From a checkpoint of a small transformer trained on Wikipedia: a variant of Adam for these matrices, 769M tokens.
Each number is 50 + 12 x the weight over its row's rms, rounded and kept within 0 to 99. Layers, rows and columns count from 0. The size before them is the row's rms in percent of the matrix's.

# layer 6 MLP down (transposed), 2560x640, rms 0.0409, rows 2497-2540, columns 0-79
095:49 50 41 45 57 43 47 38 47 56 30 50 39 71 52 52 52 47 73 53 73 49 52 61 49 41 67 57 47 49 58 23 42 59 56 36 45 57 37 46 61 62 37 51 57 52 50 62 63 50 29 44 58 63 51 54 62 39 52 49 45 51 50 64 56 48 48 30 63 54 46 43 48 36 47 61 33 59 43 65
092:64 48 63 64 51 48 70 52 64 64 56 33 32 48 72 43 38 61 29 54 63 45 49 55 44 50 49 40 71 50 32 51 65 40 34 55 37 27 46 62 43 33 52 38 50 52 67 61 30 38 35 48 50 52 58 38 65 68 46 55 40 36 39 58 38 49 35 40 49 43 66 39 55 58 49 55 58 67 40 55
117:66 38 75 57 34 23 49 49 52 43 30 66 51 31 55 59 52 50 46 65 50 59 32 64 49 39 51 58 49 48 57 43 44 36 46 31 57 50 40 22 34 57 52 52 28 58 49 72 38 63 77 49 54 49 72 55 54 60 44 42 45 57 69 45 38 71 49 46 54 52 50 56 42 29 54 41 39 67 27 40
087:48 51 37 77 52 49 58 45 54 44 57 66 41 45 53 36 64 37 45 54 56 67 61 80 40 69 53 52 33 38 60 55 43 33 83 49 50 36 50 47 56 53 54 40 48 59 80 37 50 30 56 59 75 52 43 22 45 35 44 49 46 38 42 37 27 58 52 25 55 39 84 52 56 67 53 54 42 56 53 47
097:45 34 34 38 45 55 64 68 54 27 53 57 51 39 31 72 41 41 45 56 42 37 69 44 55 61 69 47 72 35 47 66 43 64 50 67 37 30 66 69 34 50 54 59 25 38 36 58 50 59 42 45 51 49 47 58 44 47 40 54 42 40 54 44 31 41 64 61 28 55 49 48 74 50 48 22 50 49 56 45
105:57 37 41 65 35 63 49 51 43 48 63 63 48 38 60 37 50 49 50 44 53 51 60 33 58 58 36 69 61 39 58 55 32 59 56 47 46 66 67 56 57 48 53 44 50 39 48 55 38 50 55 50 63 43 56 62 41 44 46 54 37 51 58 51 46 39 50 45 29 57 43 59 59 55 43 50 56 42 50 63
095:55 59 54 62 57 50 48 58 37 37 32 52 63 60 42 55 34 40 46 40 42 43 63 60 32 60 65 52 38 51 18 57 53 65 46 49 45 57 36 50 34 63 66 46 45 51 60 44 42 43 51 41 60 42 35 34 28 74 75 38 30 72 68 57 37 56 66 48 50 36 69 59 60 50 39 44 35 42 65 41
090:57 57 53 57 51 77 53 60 46 42 26 65 54 37 52 44 60 77 48 48 51 42 45 40 53 48 48 40 42 60 50 42 52 24 52 43 46 77 69 44 74 60 35 61 65 63 47 62 39 65 43 49 53 54 56 69 45 19 34 29 73 45 41 61 65 47 43 42 57 35 29 59 34 52 63 59 62 54 64 50
100:72 36 69 64 51 62 48 47 55 28 48 57 68 52 38 53 60 59 34 60 55 42 47 73 41 46 62 38 67 59 32 51 55 45 44 43 36 62 69 55 36 36 42 51 67 63 68 59 34 61 39 35 52 43 53 56 58 33 51 35 30 48 52 67 57 62 46 58 05 39 44 52 36 31 48 38 67 39 36 58
089:44 33 54 75 62 65 58 32 50 37 44 65 54 35 41 31 54 43 52 76 38 49 44 40 62 51 39 59 64 58 45 63 26 45 64 41 29 61 54 40 37 37 56 32 62 54 53 46 46 59 51 54 61 28 60 56 39 47 75 64 26 38 59 57 35 49 51 49 57 53 70 37 71 59 61 54 40 45 62 46
097:58 43 51 65 29 77 35 50 46 32 58 59 59 36 56 69 34 39 51 49 56 99 53 29 42 66 30 46 39 55 52 70 48 56 43 48 45 71 60 57 62 59 47 52 46 67 33 40 62 64 40 37 45 80 53 52 51 63 56 55 54 36 67 32 37 42 54 56 64 52 67 51 54 66 59 66 50 44 37 51
098:60 61 56 67 48 53 39 46 50 37 62 64 26 58 40 50 38 67 39 63 36 19 54 57 42 34 31 48 47 50 63 56 28 62 63 48 45 43 39 52 58 49 67 57 68 49 59 55 68 69 36 51 37 40 63 45 60 42 49 58 75 56 62 65 51 43 51 34 41 67 40 60 48 34 49 42 50 61 51 53
097:65 54 47 80 56 41 63 19 49 36 51 50 34 48 49 53 43 63 38 44 25 54 57 63 41 40 54 45 60 61 27 50 40 44 80 54 62 35 43 72 48 57 50 38 69 54 44 34 36 47 54 37 36 44 34 69 43 49 42 72 50 36 65 29 47 47 31 35 40 31 54 44 38 60 63 62 58 31 27 46
088:44 35 43 34 43 60 66 48 50 58 41 72 50 39 61 43 36 55 37 63 45 99 56 38 62 36 38 32 62 45 44 50 59 48 45 41 34 63 40 60 58 65 50 54 36 35 40 71 43 39 28 50 50 44 59 54 52 50 64 46 38 36 48 55 55 59 34 67 43 51 43 43 60 44 58 60 34 55 58 60
095:53 48 30 60 58 66 39 66 50 71 46 58 50 56 35 51 35 49 27 58 46 69 37 35 55 48 33 46 68 58 59 45 33 31 45 51 26 52 34 41 67 46 51 52 36 64 65 52 54 24 37 49 46 35 36 52 57 58 39 63 48 53 60 44 33 63 64 52 39 41 31 39 54 27 48 36 42 61 37 30
097:64 38 58 71 33 58 54 43 47 49 43 41 33 44 35 77 48 51 51 52 52 34 48 38 56 55 46 14 61 49 45 27 58 55 48 43 26 59 68 40 44 44 31 52 41 50 42 33 52 53 25 33 62 59 54 59 48 53 40 55 57 59 61 49 36 43 39 45 38 51 69 41 40 50 43 40 55 63 65 68
098:43 39 53 63 48 40 65 62 69 42 37 59 51 40 46 46 36 44 50 18 32 74 53 51 45 64 28 56 30 43 50 42 53 48 54 50 62 37 59 46 51 44 52 58 24 67 51 78 47 51 36 51 53 73 44 42 56 65 37 43 39 52 32 62 45 73 60 24 65 38 51 45 51 37 49 52 39 69 59 39
085:68 24 50 62 31 64 39 66 54 54 40 51 47 45 51 46 51 33 34 49 64 51 40 48 66 73 52 47 59 56 43 37 36 49 48 41 53 30 61 61 67 52 31 48 49 57 40 48 40 39 26 46 56 50 55 44 48 51 49 45 51 34 56 62 41 43 37 50 54 51 42 26 58 48 27 32 68 59 58 71
085:59 60 62 46 52 35 34 51 45 51 40 41 36 35 60 57 57 39 41 30 58 62 39 37 56 55 63 58 51 42 55 69 56 44 47 54 44 45 42 48 51 53 47 58 42 57 38 56 56 51 47 59 38 51 25 34 41 62 51 64 61 69 66 52 45 46 82 52 42 40 54 54 32 52 51 58 47 54 22 54
124:50 32 56 15 37 52 59 52 42 44 37 62 54 40 70 40 47 59 47 76 52 47 48 59 54 59 59 46 48 46 46 52 72 65 61 56 55 74 67 41 39 43 62 50 53 51 43 72 38 27 34 50 46 36 86 57 52 56 71 56 50 45 56 80 30 43 51 63 57 65 66 72 23 63 47 51 63 40 70 60
103:60 67 54 63 41 17 53 64 62 67 36 56 79 29 33 27 45 49 64 34 47 31 38 36 50 62 60 42 67 50 48 55 39 39 53 63 66 44 44 43 44 40 61 32 56 54 59 28 45 24 64 54 31 46 63 48 64 56 39 43 30 48 68 41 45 47 72 42 43 41 48 58 53 50 38 54 53 58 53 52
105:63 50 57 58 34 53 53 73 53 69 43 40 23 41 68 57 66 37 56 43 46 32 37 24 54 66 55 43 55 42 26 56 35 38 49 49 43 56 59 57 46 45 39 49 48 41 46 59 59 32 61 48 58 56 55 51 30 42 44 40 24 67 42 44 45 53 34 60 47 69 50 51 31 60 51 48 19 70 50 29
095:47 25 45 48 44 54 45 87 26 41 28 57 43 55 52 46 35 54 29 55 59 74 62 72 41 46 31 43 31 68 46 37 30 57 49 58 73 39 52 65 57 49 50 55 57 47 47 60 45 60 48 44 38 44 58 39 51 37 39 41 45 63 69 44 47 55 57 44 58 78 63 58 45 46 55 42 45 49 51 70
096:30 24 72 59 42 40 41 80 46 57 55 63 57 59 54 53 44 51 42 65 65 40 44 47 63 56 45 49 37 28 45 61 51 42 65 55 50 49 29 40 45 31 50 42 39 39 52 42 47 52 45 27 41 59 44 35 49 61 62 43 56 47 61 63 57 45 46 42 44 48 35 30 40 50 39 55 64 55 25 50
097:76 52 73 59 71 40 47 44 39 45 57 59 51 67 47 57 53 44 50 28 37 31 57 26 37 48 52 36 45 34 47 47 78 51 63 49 60 50 41 54 52 52 39 46 66 51 48 63 48 47 34 33 45 43 47 10 40 61 52 57 57 66 52 51 56 64 28 60 53 58 42 50 64 59 34 34 48 48 57 51
109:58 74 54 29 56 55 53 55 48 62 53 57 37 35 40 62 49 61 69 55 38 26 49 60 52 32 43 37 42 59 52 30 36 47 55 30 46 63 58 45 35 46 61 64 43 64 39 59 43 58 70 50 43 66 48 49 33 70 48 34 63 61 53 49 20 45 68 71 49 46 46 67 56 58 27 39 63 46 32 53
109:62 49 57 48 49 56 35 62 47 45 38 60 67 72 55 60 53 68 30 41 55 32 50 49 36 53 64 48 57 47 52 44 64 62 44 43 59 60 56 61 38 52 23 45 52 42 32 58 52 27 57 49 56 66 64 44 54 43 53 55 67 52 49 53 73 40 52 59 58 36 34 45 49 60 45 53 34 44 39 64
091:52 34 81 54 36 56 57 49 46 37 48 54 55 40 47 45 62 58 28 66 42 52 40 41 67 48 24 56 45 67 69 47 49 55 35 31 48 49 39 64 42 58 44 65 38 45 58 48 43 60 36 56 44 61 65 47 68 49 55 51 41 43 28 56 48 46 80 49 60 43 47 43 53 61 47 42 37 41 41 41
110:69 52 63 90 56 54 36 25 61 51 40 53 40 37 54 35 64 62 53 43 40 99 63 45 51 59 44 49 39 49 48 50 53 48 41 59 48 57 47 45 67 38 41 45 64 49 44 66 62 41 53 49 62 48 39 63 58 46 36 54 41 47 69 61 25 49 32 49 48 38 46 47 33 36 54 40 58 49 55 47
109:50 55 61 67 63 44 36 39 33 29 69 26 35 50 57 39 44 49 66 48 73 36 48 59 36 34 42 54 61 54 38 36 50 59 37 32 57 45 36 47 55 44 50 58 41 58 48 38 36 51 67 39 66 51 58 64 50 44 47 43 43 39 51 56 38 72 40 60 41 61 52 61 62 55 43 67 33 48 36 60
095:48 78 58 52 75 56 69 50 37 33 36 46 68 58 44 51 44 46 63 29 53 35 40 52 56 61 49 35 56 73 49 54 47 56 26 49 56 56 51 37 61 47 28 39 48 57 61 56 39 47 36 37 54 53 47 48 43 63 53 51 50 30 26 47 48 49 71 35 47 38 53 28 21 57 43 38 58 59 40 30
097:50 50 46 64 67 36 38 33 44 45 51 29 63 49 50 30 62 48 45 37 35 29 57 32 59 47 50 51 47 35 56 52 56 58 69 43 45 65 44 56 42 57 44 63 83 43 30 42 63 47 58 55 45 72 29 54 28 51 54 57 46 32 41 49 54 35 42 52 56 42 53 43 50 47 58 56 77 43 48 45
100:50 51 53 56 35 48 39 55 41 52 40 56 26 40 66 68 50 50 58 57 49 63 38 39 64 68 52 37 63 42 53 67 41 51 43 74 61 45 53 50 64 46 64 30 49 43 49 37 45 25 30 53 73 64 36 59 32 55 50 44 58 38 69 57 41 28 55 73 59 44 55 62 34 54 59 49 42 55 39 45
104:66 51 55 81 31 51 58 68 56 49 51 43 24 31 46 40 42 41 65 58 55 48 83 24 55 39 38 37 51 37 50 53 47 44 82 56 32 67 59 38 56 39 44 49 70 49 46 37 45 50 78 29 62 49 54 44 61 57 52 60 69 71 71 43 52 58 57 51 55 60 31 62 62 52 33 56 35 38 64 49
091:60 68 45 51 50 64 55 27 43 64 63 59 32 64 36 55 21 57 18 60 61 37 59 51 50 51 41 55 39 49 51 59 60 50 46 48 66 30 52 63 28 66 50 50 52 47 49 68 59 49 49 59 51 43 48 46 31 40 42 46 28 66 50 31 55 47 44 69 37 41 73 31 55 70 58 45 39 56 28 27
089:60 52 37 58 49 73 52 33 40 55 52 51 48 48 33 44 43 54 43 63 40 99 54 60 42 47 46 49 36 55 70 37 70 43 44 54 69 41 45 70 58 51 42 56 47 33 65 62 45 49 40 38 46 55 48 65 55 51 45 51 54 56 53 44 56 45 38 72 57 45 40 45 49 60 43 61 59 53 44 41
112:59 46 33 68 35 74 40 72 41 44 44 55 50 59 54 45 59 48 44 43 16 15 38 36 57 60 46 54 52 44 55 71 54 50 46 58 31 40 66 58 39 41 62 64 38 32 28 66 40 59 46 43 61 90 43 57 24 45 49 59 51 46 40 45 66 56 19 51 59 53 54 55 48 48 48 55 62 40 60 50
109:68 59 39 56 42 50 50 59 61 50 56 58 59 48 54 65 47 60 53 51 74 30 29 29 26 55 47 58 50 50 47 27 56 51 37 61 55 54 41 73 67 45 65 63 66 31 47 62 52 53 31 34 27 48 50 36 91 26 39 32 51 64 32 66 43 59 37 58 63 51 42 40 62 40 40 49 36 44 42 41
105:70 52 61 43 51 37 51 49 40 46 60 45 41 31 57 41 42 61 36 48 31 26 57 51 59 53 33 49 45 38 47 53 58 41 68 52 55 36 38 28 49 57 49 54 39 42 49 62 37 62 43 39 41 65 67 73 64 54 54 64 65 73 28 39 35 21 36 42 35 42 38 42 58 43 38 59 64 53 45 40
103:38 33 40 21 61 50 53 45 72 36 60 53 33 40 42 45 53 43 44 48 38 26 49 55 41 28 46 64 61 34 36 61 42 66 67 42 51 68 28 68 42 59 48 34 49 71 49 54 37 39 48 49 76 73 49 54 47 34 70 46 26 54 28 44 54 14 57 78 41 65 49 36 66 37 55 41 60 43 58 61
107:53 50 36 43 61 48 68 35 48 45 46 51 37 64 45 74 41 57 64 51 52 21 16 65 27 40 42 52 55 42 41 43 61 62 38 44 74 49 44 55 60 58 37 55 30 62 76 51 42 59 53 55 51 46 57 66 48 49 55 48 31 42 27 42 42 50 68 55 47 71 60 65 42 50 54 54 51 44 60 70
109:57 49 33 55 53 64 61 40 49 48 60 37 61 47 47 41 46 58 41 44 61 31 61 46 72 58 56 55 74 38 44 50 35 54 39 38 45 68 39 48 43 45 56 66 50 43 43 74 46 58 36 40 53 56 51 44 38 72 59 53 25 46 70 49 44 50 57 39 49 55 60 38 49 45 40 26 60 55 44 69
100:48 55 48 40 39 53 54 40 75 48 54 48 45 54 47 46 40 56 36 54 24 53 48 21 52 52 68 32 57 50 49 57 53 41 62 58 63 50 23 51 51 48 57 51 67 37 42 52 35 53 54 56 54 56 41 53 29 56 41 49 39 40 42 38 40 58 48 51 53 56 46 60 69 66 48 57 50 58 55 54
086:67 46 47 53 34 35 37 53 54 48 26 50 52 62 41 39 65 62 38 39 61 46 47 41 52 63 64 59 51 53 58 28 62 43 62 60 62 30 38 19 35 43 52 26 59 42 56 42 59 48 25 29 45 57 46 47 49 72 66 39 52 49 25 45 50 39 73 57 64 45 54 51 57 33 62 29 55 47 33 60
# layer 6 MLP up, 2560x640, rms 0.0483, rows 2498-2541, columns 0-79
092:36 40 52 50 64 37 66 63 57 77 60 54 49 51 46 55 53 57 43 67 55 47 56 49 53 45 32 32 59 45 44 56 49 35 61 74 21 59 58 37 60 55 44 51 66 51 53 47 64 31 48 38 63 55 58 33 63 55 59 64 50 52 47 60 72 52 43 61 51 56 63 67 63 49 56 40 40 31 51 52
113:17 53 49 44 61 54 57 67 66 57 55 36 69 69 33 36 43 52 60 41 55 46 59 41 44 40 62 32 43 43 42 43 71 55 59 76 60 36 52 63 55 56 47 38 74 47 54 42 72 25 30 41 60 56 43 39 53 41 43 71 47 43 58 54 53 23 32 40 43 58 36 59 63 70 24 76 50 42 48 70
092:52 45 41 45 53 44 47 58 45 62 33 61 74 54 47 54 54 62 39 57 45 45 51 55 63 37 35 48 31 54 51 52 61 39 47 60 46 54 48 36 71 43 51 48 47 41 43 38 49 82 39 49 34 33 55 27 59 39 57 57 60 26 39 62 54 49 50 32 63 52 41 44 39 44 23 45 45 40 46 36
096:40 54 76 41 54 52 56 60 44 47 57 47 37 38 29 60 21 45 49 33 53 39 46 56 64 54 46 60 59 45 53 55 64 58 58 69 49 52 53 54 33 61 50 49 47 58 62 52 45 58 31 35 47 44 58 25 37 46 36 61 57 58 56 44 53 66 53 46 35 46 66 31 69 61 49 54 50 76 47 46
105:45 52 37 43 41 38 64 54 60 43 55 63 49 46 22 37 52 51 35 43 56 49 77 43 42 42 38 42 48 52 52 39 57 43 54 61 63 66 47 46 29 39 42 45 62 36 65 59 47 19 56 49 42 66 38 51 46 60 63 49 58 65 69 33 57 53 37 60 63 47 25 51 53 44 44 65 38 50 37 44
094:52 58 48 71 35 48 27 22 47 62 81 58 45 37 54 53 56 37 41 42 65 47 40 51 45 44 49 82 54 57 56 39 46 52 72 47 58 60 63 61 68 70 35 39 45 47 73 56 32 42 37 69 62 58 35 60 40 30 60 52 60 45 75 57 57 57 52 44 62 57 57 43 57 59 33 59 33 52 41 38
097:31 70 69 48 35 46 49 30 46 48 37 49 53 40 36 27 55 57 39 61 42 41 52 40 70 39 62 49 47 46 44 36 48 53 57 55 36 39 63 60 26 44 42 52 39 57 43 48 59 55 61 54 47 36 46 38 29 34 48 54 55 63 35 38 53 61 58 67 49 64 58 52 52 49 51 51 54 46 39 51
098:57 61 45 44 66 55 40 72 35 48 44 40 80 62 59 47 53 53 62 26 43 44 52 32 63 48 47 62 41 57 43 38 36 41 33 49 62 55 47 27 52 37 49 71 47 53 57 64 55 40 56 68 35 54 42 36 84 34 62 66 58 43 60 49 56 48 24 44 53 51 63 41 51 76 44 84 59 43 44 46
093:64 42 53 50 43 34 64 69 63 57 48 36 57 68 61 54 52 47 65 39 48 45 61 63 75 47 66 88 29 23 39 15 54 40 66 54 62 64 35 50 54 33 51 43 39 35 54 38 47 52 42 44 45 56 33 53 52 50 51 60 45 60 63 58 51 58 46 46 47 44 50 54 48 46 46 62 58 58 34 57
096:34 59 52 48 66 25 57 51 24 59 30 53 63 45 53 49 51 58 46 40 41 44 42 46 55 36 47 75 52 30 61 63 29 59 43 50 67 50 44 73 39 73 36 48 37 80 78 68 60 60 50 30 49 40 45 50 58 52 48 53 40 55 51 43 37 39 28 38 48 58 48 43 73 35 50 60 42 74 60 47
095:29 37 53 53 46 46 65 68 53 58 44 39 50 49 26 46 42 23 74 55 55 49 62 38 45 54 25 50 54 49 39 75 40 39 59 61 52 40 50 57 55 53 25 46 70 74 58 10 50 60 38 35 35 47 46 62 40 44 39 65 35 55 58 62 53 43 66 45 60 43 62 51 53 51 61 61 68 32 50 47
099:62 63 37 37 37 46 45 53 42 38 50 38 45 35 67 53 40 38 72 36 67 41 67 34 51 50 42 59 35 19 34 31 54 48 46 31 58 60 53 39 43 38 51 61 33 45 50 43 43 46 32 63 39 33 42 61 37 27 43 70 61 69 62 33 67 68 67 73 55 49 46 28 57 35 43 70 36 47 56 54
108:48 53 76 87 80 29 53 45 39 46 39 49 58 45 17 65 60 62 52 34 42 41 36 53 41 63 40 46 30 50 39 39 69 50 48 33 58 46 42 37 31 51 44 39 38 55 41 38 60 38 43 50 56 54 38 49 43 57 41 51 55 63 45 28 55 38 46 41 46 45 56 63 60 65 39 55 43 65 34 78
096:40 42 66 45 45 64 70 61 59 63 63 66 55 46 43 78 45 26 52 52 51 42 80 50 56 36 25 59 31 55 53 56 66 58 72 73 65 47 54 61 55 25 20 40 60 72 49 40 55 57 48 54 55 82 61 39 41 58 75 53 61 63 32 55 48 35 57 65 51 70 55 51 35 57 30 59 35 42 59 40
098:39 52 53 55 44 39 29 53 55 49 51 51 65 36 67 60 40 71 40 52 52 42 68 49 39 55 45 62 26 55 47 58 37 58 49 62 70 56 58 44 51 61 60 52 54 68 49 62 31 55 58 44 49 42 50 56 30 47 46 32 41 72 44 22 45 48 75 58 56 58 38 62 43 42 56 71 42 68 39 36
100:41 74 53 48 33 43 41 43 60 31 50 69 37 53 59 58 50 43 42 57 44 43 56 38 53 47 53 59 41 60 44 35 53 42 51 50 46 55 55 48 58 50 45 51 68 51 59 45 55 39 40 66 43 49 43 54 46 54 46 59 58 53 58 37 60 67 39 70 54 64 52 58 45 28 16 44 49 36 34 42
091:48 58 52 72 43 34 37 48 56 51 58 64 38 52 29 61 59 40 29 62 37 45 54 44 45 08 50 54 23 34 62 53 62 59 54 58 36 69 52 52 34 47 10 31 54 45 52 65 44 70 62 48 45 69 56 29 54 46 55 50 61 46 54 47 61 54 46 65 30 70 45 49 37 32 67 49 27 47 35 27
085:43 69 79 46 54 37 74 58 56 48 51 54 69 78 43 67 62 47 94 48 36 37 38 47 50 52 46 54 63 45 23 47 63 29 58 47 34 66 43 43 31 59 72 59 54 54 66 44 35 51 42 50 68 47 31 43 57 42 64 62 43 37 28 39 54 36 40 55 67 33 77 38 74 45 40 38 37 53 42 58
111:46 60 66 63 51 35 52 54 53 44 35 61 58 36 24 52 65 52 56 49 74 30 52 58 54 47 69 52 57 30 09 37 33 40 54 46 64 52 64 51 38 45 66 57 64 36 61 45 36 27 31 30 56 79 35 60 61 35 47 50 60 25 63 22 60 77 58 63 28 47 59 35 55 64 45 61 33 72 40 38
097:37 61 67 44 41 58 42 58 49 44 49 62 34 50 41 45 64 51 56 25 62 44 78 61 71 43 42 36 55 46 31 47 44 48 50 57 26 89 40 67 30 49 30 41 42 66 31 13 42 61 52 44 45 50 64 60 31 36 51 53 51 31 58 54 86 56 31 55 45 49 55 63 59 52 46 51 41 46 55 60
104:57 79 62 70 46 50 56 41 40 38 38 46 45 39 64 48 66 48 56 58 78 38 29 58 43 40 50 86 58 19 44 49 66 40 48 50 73 65 48 60 59 51 78 42 55 44 79 48 20 51 09 57 43 59 40 35 60 53 41 66 53 51 33 43 50 65 51 51 41 66 74 43 42 50 28 50 50 33 47 51
093:40 67 63 34 48 26 47 57 47 38 46 52 42 43 49 44 53 48 52 63 55 37 41 44 56 49 64 56 55 34 41 63 56 51 42 57 38 51 49 37 47 76 55 41 46 21 66 52 60 48 55 41 57 61 53 73 54 51 47 55 44 55 30 45 80 47 62 45 48 37 47 40 56 52 64 41 46 51 50 47
100:48 44 49 41 53 41 58 66 58 68 64 40 62 25 38 79 71 64 42 57 40 43 49 67 41 30 56 53 33 41 36 52 45 57 42 58 49 56 62 33 33 40 40 71 56 50 62 52 60 34 59 51 47 45 72 58 71 32 38 44 47 37 44 60 55 36 33 38 58 41 56 59 61 69 63 47 41 70 52 61
101:34 40 46 55 58 31 23 54 43 58 49 52 32 35 65 52 39 61 66 52 66 40 41 36 26 49 34 57 37 50 42 38 35 68 59 38 32 56 46 49 38 60 28 55 58 23 54 44 35 42 46 52 61 66 62 38 42 38 58 37 74 62 43 50 46 51 45 36 52 68 52 59 45 33 36 55 38 40 48 52
107:74 65 53 50 40 42 79 46 57 45 47 69 26 65 65 37 23 56 43 51 34 42 28 46 40 53 48 45 57 20 27 34 33 54 69 54 42 52 47 41 38 44 54 60 52 43 55 52 58 37 61 27 59 45 45 61 75 47 56 68 56 55 41 36 47 60 30 47 48 36 50 61 67 60 41 46 52 61 53 59
108:49 42 46 46 41 39 45 21 48 49 63 45 61 49 30 73 54 56 25 42 48 50 46 39 31 57 50 61 26 73 53 49 50 44 63 52 53 58 57 29 61 57 32 65 61 53 55 51 31 25 50 61 68 45 33 50 45 40 61 56 54 75 56 51 53 59 50 40 65 62 46 59 60 61 60 58 21 49 60 35
093:40 64 42 51 39 50 45 34 62 46 46 32 48 51 59 43 41 59 42 60 41 31 74 32 46 70 52 37 19 48 69 55 50 68 61 48 36 62 75 73 50 50 33 31 52 53 31 67 62 53 44 63 56 36 55 18 45 45 52 65 55 57 65 46 53 60 39 53 40 71 51 52 58 52 24 53 54 27 51 62
119:39 69 60 54 40 43 44 67 54 52 49 71 44 50 62 68 64 49 48 30 48 35 51 62 65 39 44 48 65 24 31 44 27 37 56 52 78 56 53 50 40 51 39 42 49 44 74 46 33 39 42 29 58 59 38 77 65 46 66 64 70 52 38 42 58 36 42 34 45 47 56 72 42 53 51 58 30 49 65 41
103:66 51 46 40 36 58 41 51 40 62 44 58 70 30 41 54 47 43 39 44 36 28 60 17 53 45 38 44 34 33 53 46 58 65 58 66 34 68 49 60 46 39 39 63 49 23 67 70 56 55 21 64 47 58 59 46 40 44 58 40 55 92 52 52 61 48 47 37 28 53 57 62 34 69 49 57 30 60 40 29
094:35 50 37 40 45 33 28 46 25 53 46 60 36 39 71 32 51 43 53 36 71 40 70 60 35 58 65 55 35 45 53 77 32 34 46 61 43 64 56 66 42 62 47 35 41 32 57 61 40 68 48 41 51 40 39 62 44 36 42 44 52 40 24 46 56 46 53 55 40 67 64 37 67 66 62 67 55 47 50 37
102:18 65 66 52 46 24 40 49 47 93 67 35 27 20 52 62 61 58 50 52 58 41 65 55 59 48 43 38 51 48 50 50 29 72 57 59 58 56 76 53 62 55 60 35 40 44 51 23 26 56 39 52 50 48 46 37 48 43 59 48 42 46 53 58 41 55 63 57 43 53 34 63 50 31 52 53 56 57 44 57
096:40 38 47 56 36 49 53 40 71 74 50 49 48 43 29 67 23 53 34 49 53 47 60 50 53 46 50 47 26 48 41 66 43 51 68 50 49 62 44 44 66 55 44 53 54 65 38 44 49 36 47 37 48 45 54 51 40 42 44 75 40 52 65 57 59 65 68 33 58 48 50 56 37 31 35 48 47 54 54 49
105:35 79 48 44 36 29 47 63 60 46 74 64 67 47 47 43 54 38 53 36 58 44 57 27 46 59 53 68 40 64 60 56 41 52 56 58 33 55 66 40 53 51 48 44 45 62 56 48 15 69 64 70 51 72 50 46 48 50 57 62 52 84 36 51 59 61 46 67 49 44 56 73 55 56 30 68 50 50 52 39
096:50 59 60 52 57 49 47 57 44 57 70 18 19 64 52 61 33 38 40 59 52 42 43 43 58 48 32 61 50 43 61 50 40 87 30 66 45 40 53 53 45 37 28 39 62 41 64 18 46 53 49 31 48 36 44 30 43 33 52 52 55 44 41 65 58 43 69 69 51 69 68 35 51 32 43 34 50 59 56 45
103:56 54 51 71 40 39 54 54 42 36 54 78 45 48 52 56 39 46 44 49 48 46 66 35 35 79 31 54 43 54 55 50 50 86 60 61 26 55 52 47 48 42 62 36 67 44 49 52 47 41 53 70 55 56 29 47 42 58 57 77 55 49 67 40 65 40 42 58 52 68 45 41 45 41 54 56 45 54 69 83
107:36 63 87 68 56 34 68 61 57 31 65 34 35 43 40 59 30 68 69 46 56 43 63 54 53 53 50 57 42 61 28 43 49 48 57 43 49 56 55 51 09 31 46 49 41 51 58 31 47 66 66 53 35 55 64 69 64 42 51 68 45 66 29 51 46 50 69 47 60 40 47 51 55 43 62 57 55 77 36 57
100:60 35 53 58 43 42 42 54 49 55 42 41 53 31 39 48 43 39 44 27 55 39 57 63 48 62 39 54 40 73 53 53 36 53 55 56 54 39 55 58 51 51 41 63 56 37 40 52 49 52 31 52 41 55 32 65 74 54 63 63 62 51 66 57 52 60 48 40 68 76 51 56 35 54 60 44 46 53 42 58
100:70 56 31 32 69 42 63 59 53 74 54 58 44 43 41 57 41 44 35 40 22 38 65 39 35 61 45 22 32 65 64 57 58 33 60 71 68 54 51 57 52 70 41 52 61 45 41 50 48 45 40 70 63 33 38 64 59 29 55 54 59 53 50 52 59 33 56 57 43 63 42 43 53 48 65 62 52 60 66 47
101:61 54 56 69 55 25 51 59 12 48 53 43 53 42 38 49 44 48 54 55 66 44 42 52 48 65 33 33 47 36 63 64 62 37 19 57 64 51 41 28 24 44 62 59 62 28 72 50 71 53 40 59 29 49 31 49 70 72 61 56 48 54 52 56 65 52 42 35 56 37 44 56 50 63 52 64 38 52 22 50
103:25 47 43 55 58 36 38 58 53 49 44 51 49 32 56 29 45 55 60 56 37 35 55 25 64 38 48 43 40 34 67 58 53 67 48 57 53 71 63 40 56 54 45 37 49 51 65 37 45 35 36 60 53 50 60 48 50 50 38 54 74 65 33 37 60 51 25 59 15 53 47 58 64 27 49 42 25 46 63 44
112:66 66 57 52 47 58 68 36 52 73 41 50 64 54 46 59 66 39 38 57 30 36 37 63 43 69 38 59 52 42 58 69 33 57 38 68 46 53 58 47 24 58 47 47 44 49 57 72 44 56 59 52 71 37 41 51 72 40 67 63 80 81 19 65 48 47 56 65 52 45 32 73 31 44 62 43 28 37 53 56
106:56 49 56 44 65 47 50 38 42 56 56 52 43 43 62 68 46 59 26 51 31 34 55 41 52 42 54 53 33 59 41 53 61 67 58 49 57 37 41 73 14 35 31 46 34 62 38 48 65 53 77 49 39 63 56 50 31 53 53 68 48 83 42 50 58 50 62 51 48 58 56 37 41 62 30 57 42 57 64 61
095:40 51 59 49 53 50 41 35 58 59 37 43 19 38 71 59 46 66 55 50 51 47 59 29 44 41 70 76 60 16 65 44 48 64 37 50 36 64 62 37 85 37 47 75 69 43 73 47 44 43 53 20 64 51 70 47 57 56 67 62 44 52 42 52 54 53 30 39 54 67 49 51 57 54 27 41 54 60 44 55
106:34 70 52 55 59 38 27 41 45 64 41 54 33 35 43 38 37 58 40 52 66 46 56 62 44 39 46 33 44 52 56 52 47 50 80 66 41 56 60 35 59 47 68 33 62 24 66 28 42 31 40 62 76 44 50 46 74 45 52 53 66 59 35 56 72 64 32 56 49 44 41 53 45 52 57 43 41 40 40 43